From a checkpoint of a small transformer trained on Wikipedia.
Training: a variant of SOAP for these matrices, 156M tokens.
Each number is 128 + 24 x the weight over its row's rms, rounded and kept within 0 to 255. Layers, rows and columns count from 0. Numbers have three digits each. The size before them is the row's rms in percent of the matrix's.

# layer 4 attention value, 192x192, rms 0.11, rows 36-127, columns 0-31
083:061109110118076111131088122139138181113108098171137188119131095098130134124125160120133165105103
072:075149120142133093138169118189166097116109142095158142124104153117099081117098120117150140100121
080:065107081147187135160130093105096158116140126216135156111129085131105133143112171113115122094112
086:133143157106092109106167154147112112058117093153136131149083134143139108123106109115127161113097
093:113125137087120100111161119171123154116077101127138103131127107078147162173086109108162118092109
107:120123157166139108141135145118130112110111137133120096130138136122143117140146157115115132111138
080:141149141168144109121140156106141096103127108118125138133142155124124115134109107163169134122133
092:103129114083158144124129084135120133134119128190153104109115133146124133135147132154074143130138
084:111105102173114117127105145122158131093119047084100116106132139119126083139139099094121115125162
077:132118132111117089114130109130123158099129181171116121147125125153111153150146120103159131123111
098:130143112140096113147085138130144181135138071124129108132115142117097113113136181107167138105124
088:112183137156122131099132128149140146119115134122141114142113138123115162115106139124158128152145
085:138123151121107141135143055152102102139092154150122161126089134132130127113143112099106153114129
087:113101152093176112134154151133157143128151133162139127101140094104159085161141109105165108097090
085:151127127144134158107110069142164148145102148157169124107135133150135125133111135098098153121161
074:156124082145120128133176120098101117119129133101101120101144170135128105084187102136154137126169
097:116137090116085111119141137168158124140124112125131138126173136105159138105129113071135128110149
081:134119172128111140119111146129151118110092128123125174116134158114080163133117124124200118098109
097:130152120181113143159161116135126135103145123103147085113141154096154101120114154110142121123123
078:176133095144112135108128105179113125153105114097093053115097112148133111111155127107103104143128
084:123134125140096137140102175136120134135111099100141151098101165104140116124119094105099110124129
081:129128110094090119126161162117154129112137133149120105181128140112125077146115100115132152122109
076:115134123151132132111158120141076107105135110154111136107132118131109143098152123138153105102142
093:143123132130104108165112172129140138104118193109112125138120090158115160117128120139145140136111
071:136121134162121141125128113089142113081110110143126111146128168097120158126134116145146116129118
097:124126124172112135126117100117091159123131151111128136126130094103161182130169141124118137178157
081:149115094081113115149126126107106137162116129142132131138129127118097106119131170113142170155125
077:137144129125167118156119165150142141144108143118149160143159134119095077132135121122183145069131
111:143120188104117139121123130136140095155123129124149129095150125092152111122152160151101119132121
110:133142160070096133079169138097118173112111083120151102153110071095077116100106149100177131162125
112:086166126118118126108115158124135105156128160110140141114119075107117115098131117120116095140138
115:159105104090140132189186108161119139109137113064121110113128111136133121092064125111161142135099
101:110109094125105131151129119139114098138123124111105093151142135122132139139121113118133158117112
120:109103102108140150111149102120137117129130139117092107119128141148091191100123144120153170137129
118:122139067115101115138114101098115106151089183118149172126126137089076109166138118165148136142159
120:129128173131165101120098144113168128158134167121136108094133180110186120146152149106081100128137
110:160139119091128144171082117143145100127153156154122128127142159161142134120093134129122152163155
105:131159108111163153089135088161109166144085141112130134100143108116146148105155158135125105128125
106:121120152132140102124164132130110130107155092135100098098140134113151121103139200114116133152111
110:113103117113105145118138125094112107150124136134135104109113116123126114171137081138187171135140
110:164135069139146118120129136072104118083105144125120119104115157151148105136169145149154086144119
104:121136107148112135096137148101116117104122150131115105120118092124116132087178123105166133159153
110:114132128166118144166148108146123156140132146050133165137141148128141097142165156157115114142129
118:075119130176120080123144105129136134127128179126088111153116113136090111106142106148126122155108
104:114113111131151158101133073078141129149143116117081128139126116129128146096103147120151195150118
107:126121112118148129117121109136177147149111148138124140172158114163134127139127104148159111157127
102:127162137080150169095086126098134118120092125100170135119122122119143118106131104103110107111130
117:150135132190133116116108083141105156161131197112135135111124119119161172142154128135136085114151
109:064112136109149129129163105125106122097136124106130132139111124090150139143099116111123147085126
121:160089150142116136122111128070102122133140160146109122067147140127156124103117138091136129129125
104:089108110134119154070135141149151118167141133130150123126154054115135171064147141115113126116171
103:124119116130094141099138087168090119140173183137117142139143124134129147113111147102147110163109
104:121133145130164116103118105115097120115177095164132139181162127144120111115125108168125144135150
102:164107106095176130097176100152136136115183096111107116128117165137140167172112109094144096116173
101:134139084131116117114154114125118126084124130133114118124131087133180123121169144103131137071155
113:140109148076137153142127081130121103130113135131128132116085103140099143121097110161144143141133
111:109172124156149138111127150118107135119134106157161107141125156172141131122094106160102104162154
104:116098133076132144116144128140179143135136102160144120128083186163098147168160141138164168134150
116:116133143111111141109134125130157135139075109141129112143102126128150148160124118088141157158087
108:087142139085111150111122152159187132123119172134131101172122078125085123107151137138170136128115
102:104131139151131178126126124151150151119124157134115130127101138101146165142161117124150106095127
109:130118124123152128108153136113114136122139092184138118168144157133131137132063080125144121090156
096:150156120157122127110138148142074130117090100118155167129111145122126130152125167114130115127148
114:155116098115153104117153116179165177112128130119126138123121150113155145152102152119159107091101
105:093101121155136112134122170124117131148118137098130119169124143143144148126110126132125138158102
112:139134137183146122134133158150123124096089098154104131142130138120125144095112127140142110149101
122:154125135146101115130152138108138115079133122104146111093136143142145144130117186155133124112164
097:105099181140091136140104118124139148109168120140132117158107158107098156134102113143118171098170
114:135175098106164127126136120130088189143129075115102151158091151103151124116116131128115117090141
110:128133109131106070178168164079138151119162084116086151158140111156124135113081141150124100163107
111:152081115088141140156109124149124095100110162087085114089131114106167141117165170118153080108118
108:089112151123069154135127069145123087124102101079113117141141144122192111158148131124150103102162
113:109133126132125132121103125124133116143129097146157112127147142081090108110146159135141138109145
125:157140142112146143144171125151140108135113152087111114137160157146125087137120106123144112145124
112:162136149160122151136112081120092182132145128149138126089146145123135133098106129149131095148106
112:120140125085125163150108121159129087102105145161118147157152145125123129172150137140150165120114
114:122101125132085163145130109088138141081130099128102125087109140150111139141167168108122115144076
109:115090131145107110153116166102165179152093137084157145127140201149123149155092149145091166085125
101:118114130132117191112165121134148121162098134075100131077114171139113078128145076112127114175083
104:111144097137105151096127115127120158162156115167114137135132113117170130133105105083147118139111
117:130131147164131086158087130127145151147160113126111119152125145096158117160126105148138119146131
113:129147125126131138120149092166083117116141127166146102113130120134142162141124163123160135116123
102:141129132060158119124132108147117110123120161099165123144113115137109086104140135162162118152159
102:130129114176141119140129129136102146143119117139094109163114146140158163116114139124144144112154
111:129112163115119074146154119133173157151120156140151151158102153125132137130106116139112154161126
101:144137157140113143123138126170137124079130097207093079126185095139123155120094126130139172132111
115:105160149145110152119117126152137129124131119092132099079142149144140108084110138187162123162092
106:086148133107130124127125108126169129095119166126131098124115141169183097116123122081101159098123
108:126130141174114132128125121099114123105186185142146148135133114155100141109118129131157097135105
120:124118093108118120118112119079115127115111119115120131106126081113153135130197147125156167155147
101:134107174148132094179115133124135107113121072111129098120132181075131103116149141160140076124179
114:144101126090139158132163161148125136142112065116116122158134109152085103112132117148190117143153
# layer 4 attention output (transposed), 192x192, rms 0.0939, rows 36-127, columns 0-31
088:122125134135126106133169139115093131119145108128119116149099134145125124128147097128137066109132
083:108135138115115159130136073122089157140128122126122149176119107173118121127142119114097093160106
085:152130140139073135133131123072148122145124112116108086161126148176123094131107127112133063150140
096:127153140124157141143110089104169164139061142153119146137116129140115103147126174111114124131153
101:153164123116178148085106125105116124113122121112136151140120092143119107114172166117114135140150
103:107125136144150146113153120166128179139121133143179116128122129159113084128118167155128094086109
088:141085126115136107140134156125106116133135099099157129075141126144133151117097119103127117131127
093:127146108137102117143120125119123127168133157130103110138143139112128106165118111114140085143149
092:146132153097105183113163145100133130148124163146152130109102099112157113116125136126137144114126
089:109104137117159113161130128111142090139128132109139119122153128145072093171170186139102122109143
102:173135167114161127083114147083104134098126142110118125129140085098152131173145122139123096140119
093:137116150125117145146160125137113135118124089110128177127153108116132142161137130110126126133177
092:128099076134136140134172135121150134151129123136125128159122139102119113115120160143144116155108
089:177148156122097163155124089123116097098110089078159091126112148146112172119111177128113149134122
088:124125106084156113155145106138101062154129122139136141134108150116151124092130124132156066152120
077:118128135122096123121118181129118122138142143157170130155122133114133117087087099121082097165129
102:109125165154155124134115090135147141161155113124134111121143133126092116126147120147094153128128
092:129151104139127154129143097148070129145181176137125085148125118120129145120135141138119129153160
100:149108163109112117111160129100122135124130074103131158163103132130134134156132114137153142097165
086:132114110120181135122160132078106131080129129172109157128119161104094176129147147122127118123137
092:118153134137148139148133142129140121074127122127098103171156096096123151123137141131119119152121
094:151163110143114156143122099116115142106118099103128154124125116117112143121123149160116122125110
086:179104134123110107117116154160130139159116109109123113115137101117202093137121110120080123173129
098:122126166122082140110147087111162117121134130166058135150137141085123115112117100154097106152130
083:101124147143107080136125180154128108158136190097145128115139090159116105135086117148140126134141
104:133129109117120108141136161140180117136148138156159137152097137124162099093113055158173125101106
094:163130168135180128123110107127126129129164150163127156148165137095149130162125142103110132098101
086:155089152164110140160143061161110152141112115127116139120131131115163165137107127137087144178113
110:131175128142163122148153166110160141129153143131093166113117093129142110152141093090154168102113
109:130082088166156140129088142142169074146102106151081129128131154152135132129110105147077146140111
105:151103138168134127113138104118103141125135079157099140141187151171115098113111142074138136085145
108:131161094129133116127072137104146131152116126155100107164113124095148133164160113089086092130159
099:166171140148139153110115138133163140117137137136168139129141110115123119113122160113142124120134
113:117166156153122091158065162117125139123103089157137103169147157117162110126114120166143115112110
109:098125140108137104150127145176135097122148142137139111107125117184167157086093117090105119151098
105:130150126121102114144153124105078140094133127084126126130110071105139134115129112116147142085121
105:097096135106138118118182106103141149118100101139142114160129149106116123119165099132135104151081
097:163120148162138086161084160094145072164144109133127141130105128168121120100147130121117136128144
102:131168093175121121103091113138104125147082113149111119127122144147100110128096099120137146099114
102:166167118134107118105136192142157127098104118140148123100180140115118166122087129148124104137110
103:104145138114119120158135099185153134136147076126134117121132099103088148139062137135091168130125
105:112120157150127163096128106168190110132108104140125117127135151150140097158101138151129138082135
105:138127122112127129106156146162134135156138146159096070102122082087116144135135113099159126135150
112:150121137100094134117095121121097136109120096162122141100132135135189133132145115117074135095178
106:144155114136096105167074164155076123150068120158162123129090151133096084173140123141131135120146
108:155156173123105118070110125126083116138130137102141115115074139112157139159139170091098153123133
096:140108144176120131141116094129093084130130138142137121101146142126097149151162148144141159126110
110:136156144093169116147152128108147121112130104152090139125132139137151077097133143109119189138105
105:159140117124086137108110129141163107160144128161127116107111166180102112119167143134109095157131
104:136195146129155105119154119151131163126139136112120143180086158122125102115073128164102116140121
102:146107189124135062134105165103102109156133115112103138127117190137131088103118121136140113134115
101:153174133134122084119140197139215136134120153144129105126141152113163113138117140098141131103138
100:154109090134097124121164104101154143118107159081134100072125117108124143176120155076140121144116
098:093171126154142111157089110112093167115104169112118105120115097094139099085109127112132161150102
097:102156168118130120110146073142133138120112153128112159155132141126129128120106141160104107165150
105:095129116161133097144088114103146200113137076131101128130166154127123117107113164094151101142123
105:143128118151099152182119086142131143122137120124132119110098112132109175121113176156154126151157
095:134131161157121098103087124100108107135135110119133124112193106101150118099086130156139131149103
111:160096100144143127155106138113150116128149112116114140148100150132118140157138075114158147149110
101:161120146139120149147085130117083149149094131183127108137148158135164095112118169137135140100112
107:148120144081136124148117120146139145159162120118128149138105095142153085083114146107127148111130
099:118148100107133124147132092149131100107116144105150164070127129110133140087133136149134085180094
089:107099146124144142166142138150180118150177121144080106141135113136121097085071091126142160110131
110:104176122119135139133097171145110093128104138110140134133132164124108117113132132125158114152131
102:161165136170092152115139103151155130129146170188111121139120116096094128121122139110099118126137
108:109120112097103136105112120085115118157123153133182120134117108076133125137130153074139132086195
107:108144121166134138083129128144104129150146117149128173132103104147152131113091086162152136124072
090:123166145116129122138105125088160129139114125138131107111178101192135079104116120126112085167127
107:128099171163149126131095126124134100154124117156143127114141148162106121142114174090166149147148
106:150084138143113140108129151150117075123133123088196096130131121151154137131153102108119144109116
108:106153165145148105072131121141082122143120127129116098168118116092091110141113101146100120065138
105:096141139146130095138114165150116151148147125133129132114138108159098150137134204125134143133089
112:121137115131130124126158090110130134086131144119106150127112116165176160140133132082096088138138
118:114119130116121112104119113083097147128099149151157117122080116121159103127166144121127149121089
108:089105141084141092108143121147158101135120145143090113155138109140147121108198131147175120145140
107:118123136146123137123126146116172171119163129104160115128090111138110142102124100131107086118107
105:072160130128135096113115156172156117133085149125136128154116126129131133137095114146165156083142
104:122167118116108127125130105098102086146169104136107149111146135101110100122173139157117093115142
093:139131146115118104170122143106125134102125158148126185153137074121165177147129128165105137116155
103:121134124086155076153063108131119130133096162130132109132119138129137114118168166160130158127102
109:140176123103130176151161123141114074120107166120169077151121118154095122069127120125083121129109
105:100129140158131097143146125125141156149104115090096115127127108146068129091097092116171107140118
100:149122138152133102137119136108105122170117116121104140104151136161144133178149120080097117125094
096:129097133112116112120117146115151090175146138108131109109118134089099105105111124125167123130110
106:144140055142122146095098119150105131128122099138149105102188114129135133123143188150130118102106
093:074095107070137092147124153123114148163114143110142132150091159117119115156133079128148135133115
109:140122155134125115096133125126138137161120137158129152187133137124122173176137098104117127129116
102:159120126103110112080127135172132111113127105166106141134162125101168174173140123140156113130144
101:134145104109127121142153148127207134136085054131120126112093113116167116149162144126096131103119
114:103117151173104085099109143191135147136134098114104127123152173109084137144092151140111129126135
096:115137119074163116084145110096114159142132134119119113101100132153177173112084151101122125163073
109:122156137135133084164117125095156145170121146158117144096106139141139184154102158116086141151116
# layer 4 attention query, 192x192, rms 0.125, rows 64-177, columns 0-31
108:114130100130138146149181143140139143121090093144108162118082135128106135109107139117146163172129
104:142124185091111172146107125095160127107063167137153129135136141128094113117164127138115107154139
111:123106147143128158105111115108116131146142154089138124170111146130131118135084119152158128142169
113:153113101127135103118124133127153103149102109082190116176143163122142109112089128164110093090133
122:125125075167137125143134136127107131127175149115140109097134123100151104071140143145136096142122
095:119134143121156171118108113122142145140116162124133128078154097096110088115170115137139126111133
101:114117124126129084085139095129104111136186126100131126152100126126130100108175110141139101123141
105:127147135135115125136092144105150108129180132149086123111128076150118146134123111133104147123151
118:132137105129151151152152133155090109144109137150162125133114124115102183130115167185110113120135
108:163104110095121135155169131093130118159112127152128140143139177116124124131178152132110132110149
097:155121083140160104146160113103153137145130127123158161113119122174120154105150175136163117093115
105:105124164138142168085113140105153150129118118135104131113134137167120052059192114099085141133159
112:102095119152124130138119131160150082119137121126116137149127131173116076109183167144147105149146
125:122147140146101132093148088146115102122148101144142116115124126123145128115078109088130118162127
104:165127113083094126123107112141150132116138135132112119117137159114168140127161086111131082095085
113:102124110149166126149155127165108130158116142116135122128146094126126109138144163142166116099142
110:126098130158128165129116162141101109135143166112085146121161100166115133160126133131139127081146
097:101108119131123106138159119054116127123143155125147159099143147141090149141139134090178148098117
118:128148133099100184087131152092130101154145121093179136150140109133137099149122115161137098116121
099:112131126115099134153112127127149124117140132135136113130119102127104143107109123130134104121146
113:133074121142117054152131137140116124119120145105137170133132119140092164114146134146153087156090
103:119158092181164142114151125119080126109155128136119065162065122135139144151114133113105133153075
112:142142101135127198145129113117110171122048093127164133142141108104175157132115128132133094098083
099:176159153160098128176132143095109062136105135109145131150106154104106080128142087123124097098106
110:113129128118102105138166146117113123106154146134092108129124117069168088126186143205123146100122
133:098113106133136098176153108154133141129116124090114129127125158129090121121126171127169108134144
107:138137091123099116126116149085118152140157119116113104159131097119140116145160128117137115125166
101:117142126137130098150106129096100158118152109115165149151075122144113179154125118143206157117134
111:105110131118165171110146086167140118126128108116116172088117145131150121103144134123151150148125
103:120131103124134165105208130108104121135090130135160147168124089085111197144076134106146160134112
116:091133124082136107158089159148157107117154123113174120154120118149160109116157122127149161089114
116:119090150125142089128105144164108132102154141159120168156172092142078159142116120112124145109100
119:176121160107109138139151148168128107146108179140135137180111156096072116118131182108108110168147
110:165134166120079143102125094140161123158129111149110121138086122112096109140101109132111148129124
106:083152093139136123095107134098145116129072133167164116175101173147125130117084161170104112122142
115:137150111107176138132132101132126124137112124128211088186152154120163155138088141156093158100134
100:105157160140137139102129145147109128137088101141118133129086105128114146095126147131105176150100
097:158155136142139135123126095164128102141141145108121147122154129181104095125158154134114121128114
117:084146116129148115086133131167100148156110170118130105136147127081087141136144099136146151139154
114:110108099117170126106184152158129167121161108136099149106120111099148157164148168166141119122154
111:130080131133110127122129133194140150109147140140139150122110121097135093126168102131090139126120
106:118109084086136110153098116092137128123163138146156152100105108107180121133171124150137151136102
097:136139147141083084096164160096140141133119125126116149111122091100111137142139126112121108138127
107:098118090115070085133132146145172112113102070134109119081098131111117130099104118110172092119109
114:141099150133142116126113071146114123097109073124133160176121137079095141109128137130130097141115
098:121119150085104125156145123177189160121116096140180135163072143125138104137123150156131165116096
106:119128088142126113147174118112157139089149150112135111141118067129122137126126120166116058108130
106:170149123084113128128156116164137114126121199141156115111143137101095112127120154103134131108144
113:079153096094151172153145092124103095147133144079157140111124144117086139100131141149197153144119
106:100067134139133145118170148161152133119136118122172104073117125157131122152178127103128098164126
115:130176111089118134081105116117166135123095160139135096147131137143139100112157133125199098146166
107:103151148108095162164141102132141111171109075144128139104092135151077121156130126144139175143117
116:097112105123099115134112137101104157091099118137091147101120111124165096158132097140147100140125
116:108112146147088136127127134169144136092123102148113154143125138169126143134111117111134119125138
122:090083136145122123159136121121101121092130104138113141135157104101125139130184126135161115119095
115:139129136102136121158165078136142155150091145113128107178117142117092112131111103153172141141125
117:148167203097123161086140132136151107147100140141126106132111115127133120189169133123141130137156
101:144107145126136173115094113127084124145135129138157152104147086152113117146139145137101142131140
106:095173119114128147158094090176188080139129133111088119150135139121117131152106149144095139146136
105:136108140147121091132167080097121140079141103122102113177113101137128136151140115128079115151126
100:092158105121108129161143170161134127128100126078150054090113146152143143127140128104174144128122
108:172136147091125133098138103176116135107137109157132111152146151122141116124130169098128129091115
130:143105159172146136104120147146130092171129122122142148143072179102119091149148132155100185127173
110:134152132092136131116094142087130094147163153095219125156097112124132101165135120130119155108193
096:137109109123126148125115133118133109140085138119138130119115085125130169142127163137167129152111
099:121107125137136130130166120109125128119174130134139146160088165133120171146152139090116120118086
093:134144141117148198074105147123142154136160145095085147143167122158135106103136131163162149118155
102:139125149119101194161117135111063143157121140133131146172108125115110191142125129113149130159112
091:123158137150148110109132131108141105139128116092098098067158109123106133119136102134111148090071
108:164111106122168123113147137155140111128107124141160137107117155109123140111143101078121176163144
094:102139110132105100162110108169134139120117158136126176107155129174126142098145146152151132155090
103:143153102159082075102127139075144097141116155138099118096164109124150118109146159143154126127042
092:073136101107113101123137129160137086088124117078127122123131094144132119136110114167149103119109
096:117101110128095124139144112121111134120139117103127100118161118120136184116139127176185095122121
091:134093147154124107142128134127134161152151161175192078131127072130130139111118132086107129096127
102:112116086143156148114158122132120117141129135152134130106115122128127166127078146104147129102116
094:103137128131102134121160114085134106127128135088145152147125139180072128145121117126124119127092
087:094174148148136110136082107079051139131113082105160119099128105128169165124124143101114143134119
090:142138116056096108136105141147126099144192118141138121184147118095111126136088109131123143091119
094:152138155152130061090079123120106155128151115133098068140150127140175081116085115149129128166114
099:146126126133132095136136179141131080178169145165093125113132122120158124148143157110129112107173
104:128121075141136154135129137129100152118120122135161135125093148115148128120147126112119114102088
103:170143118126100116123103114119155157150120156096143134113153110125127144093135129125125122138142
096:150130142103082154130100105141166164152136149145111166095096090169125080164141108102100140126168
096:134098122115146101101105153147089158118154167154093128148095113109146173110136104118127161167124
097:153112141154143091133104114133134110140103143119173140077160131129103142133089120138092128145119
088:151137125138136163113125118101116172142145126146147118151119154105150126151142136098119120148125
094:130135133142113163119112115135127119098138147141095127162129128129150112124126159159169109109080
095:118116174148165117123103143101152106152146139170144146153082137112114132156113170113115165080146
098:118137129162134119157168103140080135143124122118115104118130128139109122141105130124131103147115
091:120090192176107156135124147134149128122116140145095135140109157110119105121087135086099150159155
095:108107109165159129133139187107111169126118122124138100136142121116188159084180088123093138112105
096:119137151125119091135120105110143142143138144125125127167180146123118107145152125118147095133160
106:146151161155135138118101129177115135161108146111091106120140089073140077142157125136097139182163
088:125133067132156144146145080103190133123103146126114108109114150113149097114166141098151161120165
088:070147113107096120114153089157138129131108134156187080143122155133169127131155130113115147128140
102:144081112127146119082115120133158107173142139132097145117097151139133106105156083097135114138098
094:123139091114093127111136129119123167115186111141125123135132091125130152142119144113117125153112
104:136124136176123158154117125161071136136135077130105117106076137107126197114140136116147139118124
100:127154119097140131157111152120126127105207101157119140150111144114127112136153173113122119135144
105:091155163121111123149137144101134105146125122111132169075109093110154131122116093124123129070136
099:111166149167132123159135140116122119114129130121150089130127157125124154128108195117143160137107
098:182114147143169119128095103116144149142088120104134120098141107183161130122099180106091168154114
105:115129093117139142098117164120129155132062173121107159140130164124121155133174139140156129109100
088:158170132189085092082148142169139150138152141120158160145104085152111161101079126114126140134126
095:116111132134178158109146148160108100165091073128100128102142126119085138127134124161110109140159
090:157130134119092132148142122101126132142108139116139108128165140124140141153083139103171146107112
098:115109122126146140108130128187119111153155153143163079173160098139079129154123145129158108102145
107:098130141118154155145169099103153086147144115146167130110139160161138143086146140135133101157092
090:125138156119134096158142131090154136078146134117128110065138122137095133127110134149110111139165
100:128095123124133107120085126115162127183084140087128138126118083135138121102151129092120136120162
091:139116133116117140097187131103167107160126102124100154108163131122112083145100133129173132110079
090:129124123114133185167076127130171109092096136112139175137130131111186125124104091135112126103125
102:132148106094125141119114173148122110135206122129143096167141092127137126131132168150115158140175
# layer 4 attention key, 192x192, rms 0.119, rows 64-176, columns 0-31
112:173126128164106141165139129148149148109086105132117152119128134160117121097111123164120174115151
101:160103137099113140170107157080130113145109106153132094113119115098139126134148092135177142186144
118:089073127132148112157125121097138134167135124128130146143129097104138111160115109113121155146146
108:136165081104143144130126099078126126137161129141122150158125130135140123143161111107076091136121
109:111090091133117110143087147138115111113160122132136127138164144081144119067168142128149131107101
099:114105121101079160105142141124119136156140175118143135103115115108147078102180123201131103142093
105:119122133100137103108130145112110148163128152099162137160152152115146118119174109126122108137163
113:156151144125156157132096134148105094132118132129093133153091107143137108123141095077124110111179
118:166200126135139088124131151145087123091116135085106096133160117109127175158101126184130135144136
110:128126138151140121160160163123151121151124114146101122116093182155121138164144094126164142140116
095:150105124137141089131106164093117146108134151089159125108121152141131163118148152147159132094091
110:121102163128121136114090098120150169098117111122091144126121147138165111125153126146126134116110
105:114169085103112121186115156110090087063122117160124146184153175104143080121179116157118108103112
120:153148147114121107097143158126126132161149128159149127105090110110117125128090114148093158127122
111:144128155111142108142060160129146131150146124114117074072110106120129072091138184111127081121093
116:106091111162107110102111145137110091138125125131135130100173087138112135168129135130136129100135
107:126096166146124109121141128192105123153170158127113125151123111137055127157138155138133147092125
100:152119087108136044137175169137127105110122093129184150117093148131124126166153146126138095151134
120:116136104134106107106131116134123134141163151108136109141109127092108101170121122114159119146122
100:121182086144171102083126150127092106122145082112153115137132073087100103162158132104128098153126
111:145119111127098118154124104103130115139109122114175143163118109100103110106138117108177110142138
099:085134128158157177167090144127150128135111168108139100156097159142134140151125119168118132128118
112:080177122137102142138101141117163164087124128128187123155125135106153177136138105117136116150123
100:142126128126130144171125150118121109164131108113136123155126166114112137129162121110103133132089
107:113126137131121137157151138142105162108160123126105132162150133120140085112170141128151130087135
124:128157077139128103146101135128133129106102131149132121153140136119113154124144145129149124150189
108:143133120144123142137094075130133162129102118090133106115102152102086122124172159101128137117115
102:114125125114117111116159135094119102150134106117160189196113125133106168187145148131160152131126
114:116144131134157132119132126154146126141106145120105173093134129147125116128137139173134130098135
107:116119096083160117089140166117132128123112130159137124136126136095120158149116113110139170103182
117:095145125076128136198143153122120152143127160151146125066166128140141128082125144109123136143114
113:155151126135121117089104144131121092142105076113141131102147125159138087137105117113089108128157
110:138156119114108127135136149133112106148123092120139105115164148181078132116102129116154124178147
111:133128168127133149108145131116135124102114165150138092156103108124121119103101119098123130146115
105:110154063104124115126132127112119138163105142143092120131129139155143144120055134145159140168124
105:110112148105154130130117129099136140125148133133147145089175161084145139098117144124125120080153
101:173118171140172109103094153114145126143111107105113122153115158162121137093114102142082124130166
104:118137127101155079128138158106121108103139121111124114105165101118143095092128137165088116129123
113:110132142142131137118170139170119134142118079101135152136117142115123126139111151131130148104137
112:129134132154112120107134045122140157118126113133112133121144155118151142118142181150140131123151
116:122145128107143132132120167149158128118163150105104145122125096079154111081174122146131151153127
105:097115105123112105120114091095105183126133159126196114126112128124191094110133148166141089144117
092:094149133126120092116133112113127147156130149109124109123094133094125178100133145141099165140161
107:101150092134111133128119116171149140109137089140131118130125124082141141131152107126122115176146
107:119140162147137130169138106135132147112119106131160131145140104082152140113131126143046166130128
102:132147142081122121137121099116147142139158121122161145125088119131099128139127133106131156154135
104:133125107139160120144114109110121128115174098096136141154141169135120125118127098145126139109082
109:160135118137074117129147168167134095155154134158142125096160119094149135111135148095145098114114
103:110158097137097101151160100156120090116119139125141129154130133123116090115141109140151114146171
111:175110150123073075162119127160122121133150129114136117143148155132088126141126132091124111156113
108:123135117098107108119135092155134128098114112136125140123145132133130186092141147095109116182135
104:085157136133106144130132147137158098145138084154152106085106125150114151145131135142143134114157
104:119081155123164136140124088087113117128147154098052131126097117114139122101145125097140128125156
106:151123124148100120113093122105126098151107146138136115160145119144142121113139143160161122130161
123:134127113128083122120121142124129102108114144143166129139127153109162097129161116142174149105134
110:090124173140120124119138150126072150143147087147122100118140138091124092119127137126143175162120
113:129110171114104144152126161115136115167141155123146103118109148099108156186114120115123095134162
101:130122136156112147139102175070104098137148139171131130105157112169145093182104146110154161126132
107:102119135114142178149115169135179130096091126085081122091153165140096122158110124138097142172167
103:110132139136141174151136109121110142101132109124111133138098136155109135106134114188140120148122
099:101116136125117128125123128136177124161102167100132164144080106146120143129137140119120129107130
106:124092089127129147104194138137087116103140127093111157133124146107150155098114126130086133141124
118:109119133130176173181134103140105178155113114164159125127142133147141127148129156152122171149128
105:099162132101127136130144127077158141123171097151125155116102101128129136135105123143127128154133
094:103138149073124152170125096129104140088099132146130082109121140142139112132133116156165106160146
100:163106119142099138149125145167097127170176172153123130109073079090124148140182148151119117061166
105:101130118114200186105139110139133171128125162125094136137143116124160113168132107129124108141178
096:103128110099138111148118129139140162127132117127125131127140108121126146123129108122151124104154
089:144101115154120132131145115149114133131137119131138140148109121145141093155131149122114118136116
102:156121136156089154115170127157157088068118083116117141079163140135125148110138145103141146106148
094:100144089130130104200137148126130108135116140121094132108136118115159101120153150117157100118134
096:139154103141134108100102118122154148112128122121160143128114186145131121072162118128111108099116
089:100153103178083123117113119126160159151123112142139106154141098146136116112112134129183136149128
096:147145087161141111132137140141148108106110121146148126166148137085108165143149171140129124148121
088:118150165132089126127136124097116101119157127107106181136120120121131163121130081118123103124134
096:174103138095152125113137119163168110120147127119097149117129122113135136115099182147133139153121
095:193159119136152126103155163062139127144105149143134130136088157130112099148157148118122115151111
091:112135138144139125131121183116163118119139171163128131131119131153169087109126163168121128121135
096:108120125139110099155167114130120120134175123127172120128077127129110160155110166131126124140115
100:119116134154114130124118120138123146129115141104129139101136170142106155123140135148130084168088
103:157123166131121141131120151134134152123127127174139139131138095153129122093166122149124120143175
101:159112145148101117127120130124122129152107151080078151099121134101110138109097101113104138092127
099:132144135151130119089128109132137135104132151169167145133116107145121151143119137083179103159091
097:104153161131095142160095132092139110158176128153107139146147121151143113135152108111161142185171
098:117120168164138155149097099151132143107127117092110106132142143137107146091141173121125105103138
099:148054136097115121095139167161145152152148125126119150096083132154141111113077150104087141126129
081:107162157123134102146099120081089145143105099113139160130164169150134131101103123130152106095170
090:141143125132125104130127128135132156141099147119153114106121124117141169099111117129099120170094
096:162084148120126109140155092156151118173100106159151118150127184134117134149126141116055100100146
094:141086081137140067134145103125148086119116142140120105152131110113096142119141157098125164138090
094:132106160143131173103125095135128110143144106152135142147141142147098106174160101130101162146136
090:112151082134095116151121139156142126124165155148069105154096173137185099110185113129121135093126
095:128168134124115143109120100143158093129099138137175128139118130154118123132137136094145111129125
107:136101121116148155092104159167116136125091103153126122098127116133101126129146133144106138168122
091:112089129117140136078119133126153079115141104122126117149091130113171124110130100076148071128133
092:168141106128084144132117173102141170128139116073122113126133138131162137159170112138159190140104
103:137122131138122129152120153097133108134112102092123143141114126131125127117139146122146095078121
100:105136120111116097109134096119137108145128105148138143098112131110094099140111150128126133143124
098:097132144122176128124176122117117129108097163133119129152124143143147134115109135201150181150120
107:130055104108126110173154110144111099124179107134121103156144138111110144101154142125155101124112
097:124113133103093154081120115120152178123133164145169151122171125109123157163177149104116152118130
099:123100125158143110136132126141150146138185103125148151115131103135084139147060154129106156119098
101:158138137148158188143139155159124147120121146135056110125142155116095146146112096142099154121145
102:137155147154137096130119099126135092141107117116083109144118131090156093082142112080099072108129
090:092111089110161129095109106145124139147129122181095133126103101128112129128104150137097147122132
092:161121111153148172112135109114104134149123143165114098136162129154127117142082141102145164077102
092:125139110114103116111137104148125093101109105130122148124151125187112121086151108123132129146152
095:151168137101148122119107122149111103106127117119110182139125110102105143131101097145149099132163
103:129088158142116152128128171110116146112133106167108128129114122138115143107136111162154130095093
094:111084116136174126148138130157130122155102106133112090157099131098125132113131145100152105176161
098:142121128136134103136068137133141108098137186121132137157103148100107128152110088126145105156129
089:134077131113134116142134134151103152132119118131132144106137101147102122161131130113132105105145
097:090101143125145119107167142120115163131140141086110150144128146116124114127167129152130168148084